{"num_hidden_layers": 23, "intermediate_size": 192, "decay_shape": "cos", "max_steps": 4050}
Each number is 500 + 50 x the weight over its row's rms, rounded and kept within 0 to 999. Layers, rows and columns count from 0. Numbers have three digits each. The size before them is the row's rms in percent of the matrix's.

# layer 19 attention value, 128x64, rms 0.148, rows 36-95, columns 0-63
074:495522462508546642489478495469492426461500520489527561520535594515589461484477488603555455445520561520499474476469563502564548493427465557464506602540455462521512477464397418477564421446471566
075:469501557543587451548482498436559549465512488474535471477480463438460475559542528453502459450454394464433478504483523550580440582561465551570523534495565507619459507535572532506562382576519530
074:435374471467586613495464530476556466526546542488529545474506489533387524515600470493576509504484555509528422451548488419387540474543459482477486492501476527466408493537467552501522451525504598
077:510497526508558486541508479528543464522505513496427411536531501572587424498455437604430458434566470423447465524472508507606496593445531454520552445476448481559531555503565544453485423402554513
082:518551454501528536456463526430564448453465481446503454395520502566567464524493593533367555509547524421542522499588500503459518502529564466407488527479463496437465610541511545482478487533381509
083:549534509522446467504483549469548513548420478427453421440516511501477512535488544523346597411481522468493515533481544459579486578540441451445472500515552543477492518471560544417486365486437523
079:526479572494538480444497484591484512543481561627440552558456520497548511416544542490547492423538480543554529444366520503540408595489512493545529501533501491519525432529468468487473468445447376
076:359446385479441518504522502477413504480497509447506628463525531568527506528456461474476465573495584514547481621525519518475451418486397505476465464508555557521535483570509462440489535526533482
073:465562511448506398447570462477562551473576528509536545576417489479504562525582504452521519513469488544485524549462388513488420512580560510553519389520455512420467504531517492527468498604469403
073:556479534523513438506524464601579515507525542505436584446418506517366476437468448463534502459562501462505486485432522521469480459578478522557511338493534632475487546494517562481502494513531491
077:468468456510547459617548508414502539461505485461489408531505489433495583540458503562527501534460520393455479486517572516665558540500436562514478464499542531592586514496493510474505474536528585
077:511502499470577459544519602561496473493565472467476542532494467456498462507553465527476563435443541417508390559538437597513521593519468547558506497493592491496481552530524521364570414513514556
077:418536462496529505486446485609437502442491462495535561501502486444622492483394530524480482495470508404518479578541478588531577458438563520542487505469564407539504530589496499482570527521457602
068:529475473528573571581507478490556455344521529487550481528488528475512403526516443536441465516533582508509471509482523554586479521472514541403477544516503536474460480467491448502534391445528651
073:511503496489465454513447522568562535514543543487505470456530445533520523453584468519565500566590415456458531564422513500447467562570495415542503329481493558446508534616484507520417473482513510
071:490536453486573563432443562603509415499417486447555566470450547555487494406540535534445535440431564522485535468491517486461518500490513429482510488529520510498466531333524554458545582449455485
066:538384512472546492548495511457512408427486463494506498505522489551544446463402535549456490551459606530560496416576484495529538452498539500387490601452472480421531468471521492510555440430551589
080:479498565482466423533495512415550552516523450518465458538527482535377509530567429439436509575547506536461509441548406477462459546565452473432499460494395521496443577513565566548460436578530460
069:500442590451459484552479475468445499560418525501363456546450515551561495545433508514568398539573500497593529478495537543485534543441583480445480533449538519409565521549515491517447529533557431
074:485549547483460509416516517581569489631486546485488472504365463453446494492464455573426523513439527506496586482528438533596467556506475573497465450495517517355497517498477558459464533472545515
076:456538546512546515612525517445459572466537461469484476496580462511477541500478498516565534539491478510473434483444470459434517633437464428505492465490406461536525514522521461433487381607618488
082:431483454496491473448541467421537503531523502469519535584428535505590513553423550518433504478437567553509395578515443553522510519394540514545499495537503399458485482505524357498532473549486581
073:476519469466504414569517593462404600596476438465408572467421479496562516558514515485499462424455501424473476538504493569441429468532518507527563440445561467558516598490497495454468564526486502
071:505470530443394490434465485459524525573471522544460454558519480551536529532594466577497494529534453497506551380492450458413498593451526439463498433500499511357525514531441516555424416491493500
071:422470589505568598538443507476568533546520482450486473572485451427553490567541476522536481464523497553471448535405483556522483568563483536523483480474396492425492489658504541527411473539497503
089:369513470472446463560406491494536511500515425481530536591554494477487485491592470417676494609501502531481508488538511514489531449556536479429526521487471510546494419462505516566484566540481452
073:541510520453546433462494492519482516404511563485515569576476514482533564518430542493486531574430472513554532511312433510523408559450571568524529512512563539485581587484501512437529474493479499
076:419541438463480460504530462516412563510527526548530513510529497585573487487480445502417485578568475463504618501530455484412417436464632500512553458505517498527451501616453514522443488464541448
122:497526501472562545485519560593420480444519530505523560563443510536541547529542481475453458461604517442479436465499505496440477514480528433507492561471555631427393436597487490490500507481593410
107:467433452537498510555456357399563463510517416516521498481540539482404479421512503487545491540470461557470519516528516455542572520535437527511604528512481459545602543488456407581507515550446558
111:522461521464483460464519563557534446481496546557507524546566490505547538557485531430473397576475446484554466425477451515520572526437571386505422614505544489510520396565470442497465467438573477
121:457494477511590514443524510431602437467461478495512526514423540459458555495536535515531396454481498583423510542527501509562394543553547594483540621500522561529502407491489479481478499535394485
103:498455454512497470412577438468471463419496459548493574497532499474550571466423550459517535514507487427437570532385432484625496511486486566609501524507561454464486420560562491463560507491482450
113:538505441496452517490449422481527485416559467599564489453573463480467474523540573427617564593546457482480440492414450507488434469469482548506435497491505487506504405555614473554555473490454496
115:513482489520480541586391404564523389532516534463511583613463510566461475540562401501418450526483504551527457535519599484413557518438526510515519497465515448432481508498513468501483497468592534
116:529527422470464487642462494485505493492534495486560501417551503494482485542610530455586528493540444478466409555505497404474480438461417599435499477496566477525478469472523478519526462599395531
131:548411503533476516492466486554574461368519493505438581440493476529491495472507430560572513545571521492440515520509558517417524547465579569475514488443466555464524508491458590535487656441494536
105:467563426564463561527467534482545519474508550517557594370555515511451466479417364505470539553507486569494527546558527503425579539461454502493555417536484527488520568515408496512427475520477549
117:452600517467499487450489584527512597553479504467417508489378492431450517534534446572461510453420507460433547417454431514592544516516476500537562514487461454511467531527481560436574504533408447
104:460524535540518476553496465480508485545427540511502544475488473550466571522376397498435442561525443510547434526609475404642464450453540544503535486467515504502530485533425500511434585478563467
131:495481565482473509490384472495566540478563442521455495616523478449410462561560485546590499524498570541516485483453389620449535567507503525536442538504436481519520479505487428548547474461543586
114:586473597547536500463468412525498440537477536493492474446519517601549461393470477438550469429452526577540544533385537580498404504473499437516528481518519427468535501405481475553473529470557536
125:561537535476513486447531552501494444545516483604393500493538523551533492420527554497496485366558450591394541474454491446525488476524500459499559506461464382437483588584520535491522493516462430
111:451582513535544565479434585586469504526436524487568491497449506525496546502436414464407457512520509463545467479560510471482523563441485422458517593495523613433445458575441479499454486450603463
124:479541459493513561478473431434571472464496517469538574402412548544507466495464410525513462502481525497442586552509574551531492510474534561473577413529508453463582557383427502488502570533419552
126:518499593540485446483435495497574499567496404506458462547399504454396553494596536574406448411484547457491467472581538471507462579500478542515503590488428482546450506443493470556557475505493476
130:453533422510446482601493468473531476606531454497502482525548505476424571552613505494478534592424423440508477426504512415531548526519481410482493549505453397516613494487521503504485479522428545
111:510532505515609504479554446489436550502472513490631456375461478534569541515416440502439519435531485448511528479515456451542375468453438583504534485504576489494421523444560499470491519525562468
123:533614448517517609417427498501499504525503517454490534428412562559534458464535430526460495390463519601485549511500484535436510546444481512504586503504506458409455617532461475463514464560508497
124:433550454459610533537554466463555468551477455474514536518331569440446510438571414537471474469448486564418471518500532488483498482556454560491562489507438519520466563446502525464526554572436480
150:519392412538531447524506469481619506500437438508489447384477490505522492530479504485495515510519527477459498528500474473531525586503440567488474564481561540427458407452518602444516603523541616
124:546464544521438461501616569483499470513511523557428492485472529516514414454444498426534471376585462612448520491499550517561539434526366507516533475495536523502488592504475491530485552483550417
119:470434483513531455537465419445564431578494448569544394473564521527456526492553542389482473557414436466531500433520469430551464451562440499466536608500483414538549489428522501548522472495484480
127:510438546546492501482478455484514536491436500438418435466481489480445434430403480497543528426481540640488540555500518529488432571539444682474544479481501574527521552468503499504541535520542544
125:504534512467488501517467548558516505543440566507486501560506499496578492663416486515442483593465518434529516438562445537626590523454563441493500439492568483455505511453421564457487519468539549
120:493653506470401481529388597536401556534469583485495495439492486530497511553453441559468490484565546546497476498597501440485481480420552518465523438484504532417454543524450509495488460548457457
122:512485483449502526468511554499532528488480428460460530531480501427522444536550628521556467508440523457510492543389513580475511560536501446485426429546535437496537432445498539452518498521368644
119:532485507497509466402436399492406489493478502452425459432531498495493510413491573519451594477475510522526573521497471464558493536454553541617529483485520464474480620582567483497582498512516393
120:460484533520511419612580623512532497559451490522480439577476476508487464471495469572437510524520537459531526469550523509526547441627488427423518502483410544514438485530466605478425518420494509
128:528451473439544547544554451531540433450532582479555550544475518487604457574533572541564422519507489537519430547461541575450482502423502467419434475512576496565562437437419529463463523472483572
# layer 19 attention output (transposed), 128x64, rms 0.155, rows 36-95, columns 0-63
074:511402480426553514539520521514550494518459432431429535588480651461501530449522595431520464552445526467458518457555590496477489518511496547512528456414530546455521538524570489418435444564500481
074:413515512497484525439418561531429438492498571457501457522469406461530527407468458486522578489452556505501488480447534417595493526492475502602545547554528470513543530506388492546589488412487581
070:500520455427596520492451457500536484470542491504460495460530519522412461450452521533550445569463472549542490498493547457465495516575497610404542486583484550590627473481605403464502475477499567
072:447455500400438430499534614500491378535412510482480478463518502489473544542470534514457450509473531486493494492457574573523429488456557486609416547546542521444444548514528593487589430477531503
068:615464520524521440535551423520512449542526461513520568539540654534434542551410526467450501557495534527457480561449531482504524474519601428508556538441435490479534493429580485452508462417510473
081:472439548576500435501519602464533480495518512527516485588504458569546453505420513497410538469427527542386472495486481542576527458498449424567473494508443466554548496413579504504582450407570509
071:455533491516507513546492592480535542520484458493509548557501405453522569490629469539507443470510539471497423493563424526517515526550504495521342564402555550512423564493432539558514439468465539
071:520529483493473515530500445451483525500533524552496418505548592477571481602483564470428448464536438552462529428533500388390478573498455516497611484482503578496516418477478431562479524576575520
064:456646490549487534429515550505524598503511600552449474449459457457547490558468430554500427436478481533601526512449465504521575519458514469504497621425494489590475485546433498514454474508461485
067:494528461489577559494495518534497437475551533479525484515565353440532463563532524481461494457385440541582504492449450493535566472471433546422402507512539528483513418467384464516596516490517514
068:435474514521467491513447561418485406483487601449478483466461437485580460447413503446454526497453552526473620473516528537511513619479439518561530518627499507527472533414468508509448570538508463
074:473524431429524553469431517474574457502427530523377422570504498480552451503391498515503542528490524510461512476379553522524543496549479437529525489627499509445525479500476504536607448493457594
071:602454500439486547514484408514534468518487556473357526507491504439540550507489512462466591520567548474407585460473535413419486540486500452543548506558576499410459436533470512474490415473476533
066:512390433446554503466487516559524437475425473459441457492477657481477517556445561460528529433407549505509510542508569526506532584525476565569608437451550492509523480491493557439490468526483546
070:500567466572487445554490539504491465453423562517497542428553312466459523585487490582490464445455493576564433540537494496463508481469552536491449583516465494516456526484451464493583518465579459
070:501359501472574560578495550521535538517540461530510540532460512496459501561566545475439483600470507472485507510445521554509524512531460371433527465548487550470637419533526530431514407476498514
070:496435448427508531476561397523487426489488469474451488511505636547421424514458551476502470499516536546470567512477494529538459565590501516479547410512517470459471492460643477409451442512455550
072:450566460522445397428458457469433589512561531527559426452479429569495456514419425530533516496480488502624470509394487485572508469522563521536519550482460490597556499464546460530529528490514425
067:567518493481462459461553474500537452545508502405562504466531532513494442521481490573451481486593488519475541492613450475483406559513545463524437507352505420489376502424471430559473561516507484
063:568450517515621478452520574519573561567459504458497478431363470547491448541455455503449415446486475582510559454457500540563560461467494526483439499575483440513428483433526551483486509503568560
073:386589452545417480483394515502468524477468588513455452443529481528490537440413574588534519527441533469501506465459562541484446542506570481498433516548542453521518556519559459553469506493576386
079:489551497407502556479530457523567537557508508534398426524419639470557533478409515517482474462511543447450562454503540489447468503490439436576549519532542464511489424507467517420392423521512523
067:494567537544424529498426550491485422609524509508447435546549464424605435504511442511455501564542502461486490504476591539482494536423445397517541536526420574465450487452524465567567571538495524
066:546550487522503433502552570459547562527473497536482524424496440548483436499430466595493411521521539490542438557591498537496485531536619554482413521486462417554418537447547474506463534429570426
066:562610456490512418444458553546534471531472535457464473488437530495444457478479411526522421531497489570545521427553535512475434523491531518610516597404525488598488607515476425453532514452522505
078:550542438504412498484456432445436588459469498496600561486481458457454408523507462469473534556547492489567560500508454459452451541532520505518624448402480553553582513542434477440480511562449447
066:431449460551545625489493546510538455500480544520404486409450484478601552573506549547490494490506550521459526485480453559498498581532475454524435556354508473463431565488449517569428481467530483
069:532518479530438439484509454497446527558495493570457537382581459559577526556546494437478395433539515486565421561504484444419501536396610517482514519483469501471438518524491550586428499500526519
120:527502524450526496436496581432483499458414520657518450520514487484541589518563468535504383490529472462565495482519514484463453512469468462412480612468482599519405475466539513512514458512587460
113:434476433502461516529474437513463472473577457431498548520449493557493454368472506464546573484485505539534514521476573450477553486549481568595557463395518495496628472496511524455426569574448443
114:527480529437526513486549555475433480518498610524491494487557523541545534467495562537515413440562482501537560539541420365454436602491500473550463528454505527520336489570462502432476521486527495
127:487483485523542596474440576501574453500538406480422495547467591501565499378546496504562387511522570564448491472460533494507496491527472577498518517450525623551467460511472463452441500518463578
107:502485446549452525471465538465503546498527466607460469508492461498539526448523511450540464487615490532412535453508395448543608494458510483537483543510536540315521507605490552497436485474525515
113:499578444527512563495425465521405533370508476573483507471477452399477617458511566515509579492583490536460530558493421434497497492503491597463534476522468512388520519584508473531523503471526464
114:522516501381522447505507462511542463535399501526562437548491561534431542563553506564478509488546508499564500480465541491438425489498490573592569512316545471512532490443478474432512516522554447
117:461576489481507505536438497495485522393456488528523558497517470426497580496526538527541565475466468471425517593435557418539542450416417615469614443482504467546592482506485433522520469500432516
142:530506451509515455464462406516572468411469510495490532467551473547391454483533515520514503500497524518589457549539520586474520514487522574409476517357499548431501503441444544430487619422525549
105:495482481535551449574510476473524510481496594433524607503457525542427427521369541512522501485390461521585449464554551449427529519497530566451584492430478445467598444491482475476476495522570519
115:501484550521497478455485526515634525534573469432471463545524421534459405467533463484414465547568433461504456411499522485598538510482447420465503492589470500519472495546558500649487469501445505
103:514517506506461530557526569535494458538506596436545517434520440583521472535428452540510367470508511535559456465508440447519499476422568628504521513444569486567528466472460497434386567513511480
139:505461501441514462415475345535472534465531450405443459524515507433471449429543514550434591523571524535553536502554498518479398555556460538480525510550495503445454609528525476521543545569546489
113:492466536483562586499492487584485486580458506489551477499501471593576461498533544414570556494450525576494520504466453546418423428535478462569463444496497406419507509403463527460511590464590518
136:410577568519476459517568567549571509489563465605461547564535451525544529411539522483546481527498478567511489528422484518496490410492472463522448507497503405391435499461480558557542493479421408
110:516419545480531505478507616473476487512453571526529497518498511582527531552437460490454391482465517484585480455573470430463419548487484518453561559414471539593451419446597527503512478510591460
134:513497465476577570537435447472645493537518470430518531494464489598492397524477510454543472491484519470511494456494600581445535481491511541499533382461460479437602418463430497472433514514518547
135:485468576508469456467433518526513523523525412448503437573516493494485477338595401532380517512514625502512494512534565519517465461503489548582505503528478529606455486434507510553545516489480490
139:441526452502404516575498529474541479505545555468519494513531564496456556434509560512395575492542458402490497503460481390509502524537486532574541460430491414572545476573578452465487537528379457
104:479468463518536543495473601498465495529491491516609479396434471473590586560493408444530428461498518503453444444485474535529560506403527543464479478599537423484543419505537520590504480462559550
119:550478544444578479530547493492606487547483422495534512582486547564506508498496488443552525523444509512500452431467574518428481503478410450502567485412501462435512442428541487669505444513553447
127:432516498486525513506482485509624479549531370495575458568418500485457507432539419492517433585494453452493460442387576524503548459555481513470545489454475555594569462517517494524432459557477520
164:493448423507548453458481525519536470519507480562471446424542531437454481493499501476468582504475553552459515543464466515553544591439492571449544469460556579474497359491548636465490592504475585
119:393551585519499472516566497535479581540522547568460508561441393505557454488477476496616474474406459603545448508484537564512518423468473438526479492521495522489464485474385588502465556513491493
128:397504467534433551528479555515389439540585461503517481489473525535550572451550500412471530475504510517495549560413492397517467511548519601593520419425485462560487465554515516497480562492425448
131:473447498543505499420481403582477520541484407394385482503491470495484449515464459498550549569426544604481468486483501585507495482493458542520486518446562563512594539405494566571518518479520571
134:597459497428513474516507516496539513622490583418462519483535552554496455646455467502437413489527434479560555513511478492536460608415538454477516425533512474484418463515496529441447508535462496
119:587547584521505479496502549483562534460498549433508533505542461519533505628424522617435439500441511484552475518535549474514443468374500524443566470534498434511527491389499463583497430492497446
117:496477469407579558488478453472571522527492488484430526536580495458445420446518545493480587555518502473360575508527521530504504531553472395463484426630483521484490486530494461425569471512438544
122:597457499523432468498503451537477488505512422512491478491520450542504602524516495475467488496548563568455513479471455486508583443459476397608490544482512488389582569511509567642520480434486424
123:475490506575443387517587553526505479523535537492547492524477481486455364563480515508436457514454450492555445548475490550556484500591576502456471508551451542597395492446518542397505521520436554
147:528516465391597542549473433501548459513395582492518565499488596468536479517552542516604496475507500483486568525476523552413491573493453501451451458545545502579433488499426471374460491505491543
# layer 19 attention query, 128x64, rms 0.136, rows 64-110, columns 0-63
056:569426500419541544568521480543510497501566517479455544368497474582496469477485538542408482483483490488503524504530583582504464536449591350544509584522460438465521463464485447464512479480588512
068:533453561534444489524437533547454575457430510480585534521506490422528485499422403527506486574504487451545491516597418491524632521465464588554503482504464573504532520570489590534495584467563503
057:553461553422491538487487486505473527516397564504569551504420449580556483515472492506616472490407524548520507520480493500468552454546499513560473524567446525624480541470415580548560583567485555
070:445571529554475513512544415512558522521562490517461451541600494521459480389502586489508512500577484460468491539491495528543444544530512398635468501471510467445476495604537420405532440543488454
062:475533522418464565510396581425459532443549454554486525448516448518473558532452513476506464426494517553443495511424494421529538541524474474451570564547436518498505578549458452449495544400438618
087:428494534545545423522579543455550410468468515571386436476493515586533471528533504518485520584478531452477499525456568522505428485499532525610488481521523491446444437484483486482511416566437363
089:541459518537462580562469456585430579510566450485529601553556467409475532423477403429483461510488528505475526510491447471577552530506460451538554430488544426495510582538486481432504564468556578
077:535557512508472343472456502464511417504406521547475463564514524550582472529518505505493534466522481458594569531542512513406477465529516568498469506509485532477516388431547567625525536573478467
133:500561396575553503541457504437466438564477469501510494573508405517539479516510625488528508444640464497563530480425488496503434500467527496547451509461552627510537523461457563483486593502488480
086:447536391480548473534506382385526490549474525429463541552497483540534461483429529570576493458590502518607524508461603503528530425505521493510477597485550499450465565447482509485562506507459438
134:475458478529487468575537561439395507568576557448456479454556528442537522400453503542426420454557470467536505543537472487442520509491436541534498419352498508497427446553542473558555514515481523
149:466463506495598519498569420488491459510421540400490575593502529430581456485380483513526545497477579513460484461460411463540573582502582512566512480532459476418488440464517425527514500524518475
136:586518485456569515525401542467548564518481414466385457476509474569506427521474491552483480495564468520588580499488550503579568485471499445492529545513456502426463447555368542596485493512497535
138:440467506502489509392410514433477443540503529499551502627512523560417503500430565467467546479538466414523555503556507516512563544589540469419487438502598472468470484582485462509410552476463447
122:518533556446561526566482412550514527396441460570494521478461435471486520508520483403574442481509483432484519508391559533602467524483479437582463494518543521519532472565459633562550466539503499
128:460514546473462518418472571543573500450448521484485496469474593488414480533478439540505551565527563554624467403564502542457515467453486555526497551518561356467447536474474477414545471482460524
062:431571463453531601425469561508455534538464546427516510517505538450490433498514476422573447541580482488534524514444491522540616467594588502460538438485468552539515498378528440445482479544554485
047:486488549564503471417521517529501512446395517433481514446523445572497511514470450648422469522420521522464458499530571523509562554512465472394454560482538497482438505507422469536551548438616513
066:561439507535550602513514435449574456507507532557428391389496445510512548507557531483542520467534609420466501531499589546524496447469417553560482529547575431500515505561480491472413474509485491
065:491477514529459413467483557582493582536458487485509616603442440502469403459360433564486492544550456533506534454462475504508491513523503416537602446528466464460489503424467482490556568523505489
056:501518516465477465531483511495501361516489476548379504456523505529474516552475536396567499543570535420452484532412508436449561506543478479565540567628462460447443493526437421484508515551429491
062:449451400589516512544506470482557540509588500434538474531535443424484489486480565485500483492556524449600516531547412497538477512502419489522660428469466538545569494504512607490440509561490491
069:593508435448508415508516570540535436547499426492515457542429390561532495600523491529489497504537532511491502522511580468552474522472474549560473624536499577553510502462436595571561532465446442
089:555481517537555486456573433504509509498641570532528494540548600470472501552523558555431524495435471459572481466552436517443470549449452492462447434449539508456467441485646466476436459544488482
078:545513602507534447472546449451514528444524538554472413517525490485442474618542530485517530531511412499561441483502463443436397543448477573543497572571524571506510406508605468456541495488470428
137:493421531484443497530581455514551429566428627441502528507546471508530485447472473456400493519472528511542474485444678483460505514510468518478539465476525474483515462493524533628519439580455529
122:443461401450560494558571570370588419469517532479506448461504568550488531469555523562519557464520525520507486430578467585460506502449510439513471577401541557518497485460464527499588453525483518
139:426472456424524458518509506551434459432445458436505667444448521474545547462562453408502583452484482530510527506481491564469469520410484459518535548641507543486498456502537492545459548502460471
144:452496432489578553434540493507578514439573478488448472556465417428578482531542556521492501618486599477454513494588523515526512455519516503503584417486513481530419568442530536473571425504563448
133:389468493493466530466455524466525542436512540465527502471489490400482647517475413491500488550417505530534607519491529577560517476513534529526498416388488461511417480506496529572458430587505463
117:551555521522566520459517428505469542510472572497563482472504513526486588531461473582533540529499559419487512482460501454564471489546476502625398550406486486544534520437321465477490472468508549
129:492526537389509539575434519531585470464505503609589481455529521559509458466404529406485540495529574483433482435570537538566493524500445492531507418495552509618492475534497517508516523390462488
064:520443564645426555486509476449547498540409515474476465579468518512441432468541477522536469540467564521561527551527485573555601498512644457486432507445488540524451532493481437479516472494438450
059:516405484494462550558513432531451547519437556394506480540426567376462541426482561416471468511458458554516482436532588530499503578518470539482453414465480510523435516412530509474531515484413516
061:474523488530434555489476488542491489565463562531458507531589514509570502432441378467577493523459566388492530565459582585501581401521489477508404596499491483504517497496465454476440516442446494
066:560417434485481506590577467512467520506486503465555531528496529411510516385517443439424548476547580427572458453542500561543472576574544441463535435471512451505553503496502453529473541449582586
063:505509549515444413461496551534495496488445478545408458508453523560560416511501420504487528531425493398511496556439583537460470469491508563561546585650521437480461437451556439559526467498488517
057:582440451436417428435463562534352569545439477521554532505476438479502476527428430535516439509511441433482554484471571532509467460532487552494587557535524404551513472472539443551515515503542474
081:449459522548506573565527408521590522433527511462476499484501571536454593450526510454583472431528564579519442491507385508493562543503447412513474453486406525455517552554469512464481479526539610
106:488474575453473499525542475514447566463520529466572484455500552418439557426452536431396456484530473590514489542536477528518539520459432487406623454559445477498555445615573502485504502461504553
086:477440499532475643480464461500568518539504551629594535491556558456497513435464542491457521504429501547477580508556527478530520458577444496441457501406549422574480448458494555465446560504517462
101:549592493555534494501400494491523484509479564527567455461551567632406501532535494616565492428528418478550506512570464466524575499497460512461452572426483414479468549507485509475428506482465547
148:387503501419508518488412533486614507403468553516515478509509490505470572500432457454489554523551545495586513446508520598550576534476536473487514443452587410570425449524526463572472503528481440
134:608509580509565531502436524570523569492461437599507475543512485570483373499426493432476519489460480543474485505521512438487603486535519462428475442615450440504526527526457441493479562446567498
134:446462579497408427483571576510468444637447551464482493493534622497447516449420462467469525456498461513594478509529567561438520517518427542432499539430522454461479468523530507596492520503489501
120:397473520502593566553498498575442426476434543447561549497513568449543479487428582494517552454474580487365465471506499591550517506503454465519419460528519515476537421528550464472488547507478584
124:459505474532491449603492479481587485529538558561566458444554590497508434472494511600540469499524531495550471458510474467436448441442468551467475557412632558514566522467455526399545500469571470
# layer 19 attention key, 128x64, rms 0.136, rows 64-110, columns 0-63
054:426532496418530549519482586510484461543510426517491441506458565525544545513485520552561550471599462407504501583443461400401550515537464514507482542543528596584531560475546453525483482517579428
063:493567491459523472474529452393443421579470406502519529477537507621554481480528554464497519487472488529557473482440521527442450450546479485415515515482564470524481468394528352433521496574449519
060:563495498479525466501460566447404574488513511532474599500508422394506524441466557506389386464451562553524457601486514507563519475508527553432582462426495474510583509488576502510504523502512547
065:558496551481523488501532461584527408504465495482400468521535615550460464564526490468479556536608489450577519444612506438483465487458466443467472505516547497501446563409458538580499535518536395
076:619501487516421454420477488421466569552548542440637528448533447469499473453417470583479486434558431528539531518556468477484540494482447444530464522458451495543563416467508532500520542451502579
100:439435563512486499484549484571542449454453486465413421490452528536438560575525458479572559547427511469476538523462562520416504487498494517482452477562523456473388537511507512517485351618542504
085:490511570546488481553491485419522582507532565516602520556562513492531461441512600505456468372450474538546454512485415539474480560517449509491509458517487546468528429514536552384444581435440561
089:529472438417521452404560492566480382527443521494414511484470546535470499501514424449513548666537525463532550430472561474436516444481485512479511496522537511535478549472539482564561386540482504
097:430513501510550434478480425403570451575409480492458452546500460619517461521469560466628498514543539508499500427489511513536520399499560429494623513516490563494430499506440527496526437496479485
115:561477506504532433535456499556483493464537430614466430540555373507477516564566512539584451415542423542440526561525523476476482474480570529499527513499506534545560537446467524385475495520569406
115:577525506561495468399555516465530552558464544358444497469482581445514461446486484594510498562529524423544539481484492423466509522497425474519500485405499479455451441490511537646518506555532525
134:532538561557524460497476385565556551481512476482582563561514441434601436484459464487580579459473519509497517530538495370547519513597557437524512478498506440486448408481505458463437550501518458
140:574543448452518441550464510483498613466533443549464444490458504532466452488517526400551411463530420436572555481507534519579500392480546456552546495598532568483495451498456569548561539535456533
134:488528506533527430482391583375497524481440528509518475521524597544450476518496500446610511496530498450513418437512566552556558527537571512470398512473559454452534545556499396448491538518543458
123:518519476495518514573530481535462484440466396484549507438434443496566481495448552412478441548409575531461470456436499569561476486478388429517557493561433606508580478548528478542580501500513454
121:445439561434436514505470463542472548394489504607496444500528576451415595494559493501511521431511423504541486593504541571546475472523526514558515482511587415553461459534523497431422534507452433
056:575569491431375466494543492491609492480513460558498522542500470561449512405586433503570555572423539605438477490521536538477426501519482529504523574500479429484421529532478554531495438452514518
058:498538472494546540497437538512436493495481480484553461492490547447531554518595555475579503561443500540385551565405456513506524456464621561539510503504414608547550487477557521501511496617435465
054:456538457489531500429470539497456639472492496551463557522402463401487465512485462531458519434446483572515524576477561508432622534528543464578511499491498526523560482501509579510458396416556518
066:474482509563443536556575497450539504519629512389480505504546404472525606466522601364550473449519532516515426645478478500493458487489492549461481459501507455512440524483532508474463487515508510
066:481492503475464504495539445529612521435548544480523452495643408560502506498533499509526480481470486509487509518574457519451479533521453507552498475504514551540385563539440636453531354488446511
068:413452566468517442448495471432451460542450467471552524502488498535506561490419597522464469475563431607469514502465553505564454495480561555454427422549478506451544457406540384481531535569465534
082:610507614479526533447538475484520512466403489520422514436505447486451541555469473530503467552537530458555498547407606444462487534473406458489591432528493416491466503487504502471557391552522470
088:564479417441515515534454522582456457508489498456530528520469647487467436479516427494465568484541495423504494490527508452485491472483514499520409543425541452521571429483453411579486638485553435
113:462524456544536481524491480488528399632433439460527506539491323566521482572501500497512525537540552501480504523454538489511439405456489466545489633460478522470493588493449517539523487511510426
115:371503527378470488486516435507578507537436508493498519510488455528483486477421488491540565521564580569571535543493583540548469414476558438497492536485509452513415451563454530587518446585435500
134:434531462398469536502471530447559525493563510469519470518554425483498548464484491549477610428506496484552539592462444590548521495474490452589421506379516484522429439455462551564458507492408460
128:520445485474441457502472496556464401467431466444523582489497500412525522574425469476466545414556468553500511486497503551506523548465576500410488578631393457482510439482555515568449495468461440
132:429429495532535623402529458510540528407568487510457476572480390509563483478532558527491521515478518568499504433614492452515505482516517450445646461482548471549500479470520511459538514448569479
136:461466432476489513462537537436495513445462463457504560525443588473507471491491437466492561602532521426565539463497485579573486460460516496479509456419543497547406452463582440566548490560460351
122:494579484492511455491463455501495615497532514570567510499537518544525513534518468511531470522447550436457501484462442504474391464492515422646503506374499560599529522485531493412547409469432527
130:514526554378518476568464520505557492472461570565545434487511485576404560523418536488478589439471575556460385413532480544550509602521437512463473404490524511469549526508518468495514464483481519
056:477570426443564474492484507489568455515487495475616529513539382595625503535479516470493519531469447496442434472450486531510474463506397530539487478528536509488614464471548532560537546566600492
065:460544536452474523438541540445528502418489454591500489517524508661568454577524529514479528538522482439525479533423421537560516493457447602458527548517501510425480479499497427392547478590512524
075:545505476545536417533446493463444541614452532551545485481551492419438511465489557469472441440522431614500511550531455419498463507417404542519538447502456524553570459480500538586420509454549453
069:504518529507618425515452500492472508489451556523510499469500444439481537509504585466393433474429471630482521474434531473397453544478388444480536471493420599536509509530536559508470445512529446
076:480554530461545539533509553556531464587591592411593506495614403518505539520473494506432447490507516508513516469446499452443436512515375520487440498504510479571556543550539601519513426503541492
075:490412550488518517520533546619584452500474595530555486544589480434530510556454492453432439441465526554547477440503507415403460512518430456494539466486510427492512472508543593509451476565592474
093:494574447452415532552540566419438517430563379483492525489464494528486486442557553459520496485587541527491455536514422541551540548467572503446534462464505574418537494516452496407488554435452585
083:541395504470585575488547560549499564482544514530578465592531399472574488536529528487481518469525517582435419500589481390515416549567457459534496418424501558516529556502495513488519474490518491
100:507446577404494587562593491533474468459519582505534432554504609575430414480483493536412503433498512485534384505556478483482469520535500572456476443489491473510514405502550435466558529509535531
108:510495452502501525493513485420446629522597474553484492387484620514426489464490549479567459476578505466548519486546517614532555433474469480496496470398515557555488464469397524460495535527461515
137:459469509445411496532446551448496500424428538582492498468496534508438557490427483415484517468508520527500463463526545640654524554478469477460515477502583499550535502502586449525458559533501407
127:607526516487554464511447547547487513503453523609465444458467532561386483475489519439511460471472471544439420463521542459453501529569509553464445442602564510523580549581470455397498440471545523
125:476525463446455467466496505495519487541451542383444483497539674517406506413443454496531527454553498506620522482439549531507546528531483499487446481451549498459444454552466529613500482547434499
118:476529560480548413516502503627550430529541531422570481556488538449509565483388489492551617422453536552449519471566525503504490571503489533410387495487536502430532470488517452490510477490431517
117:399540523475531490598439521408574447544499572541435413531515501567481529524568488606501494424512478558518446574473490426484497503488493506568422457356543545520536540502462519507501520523476550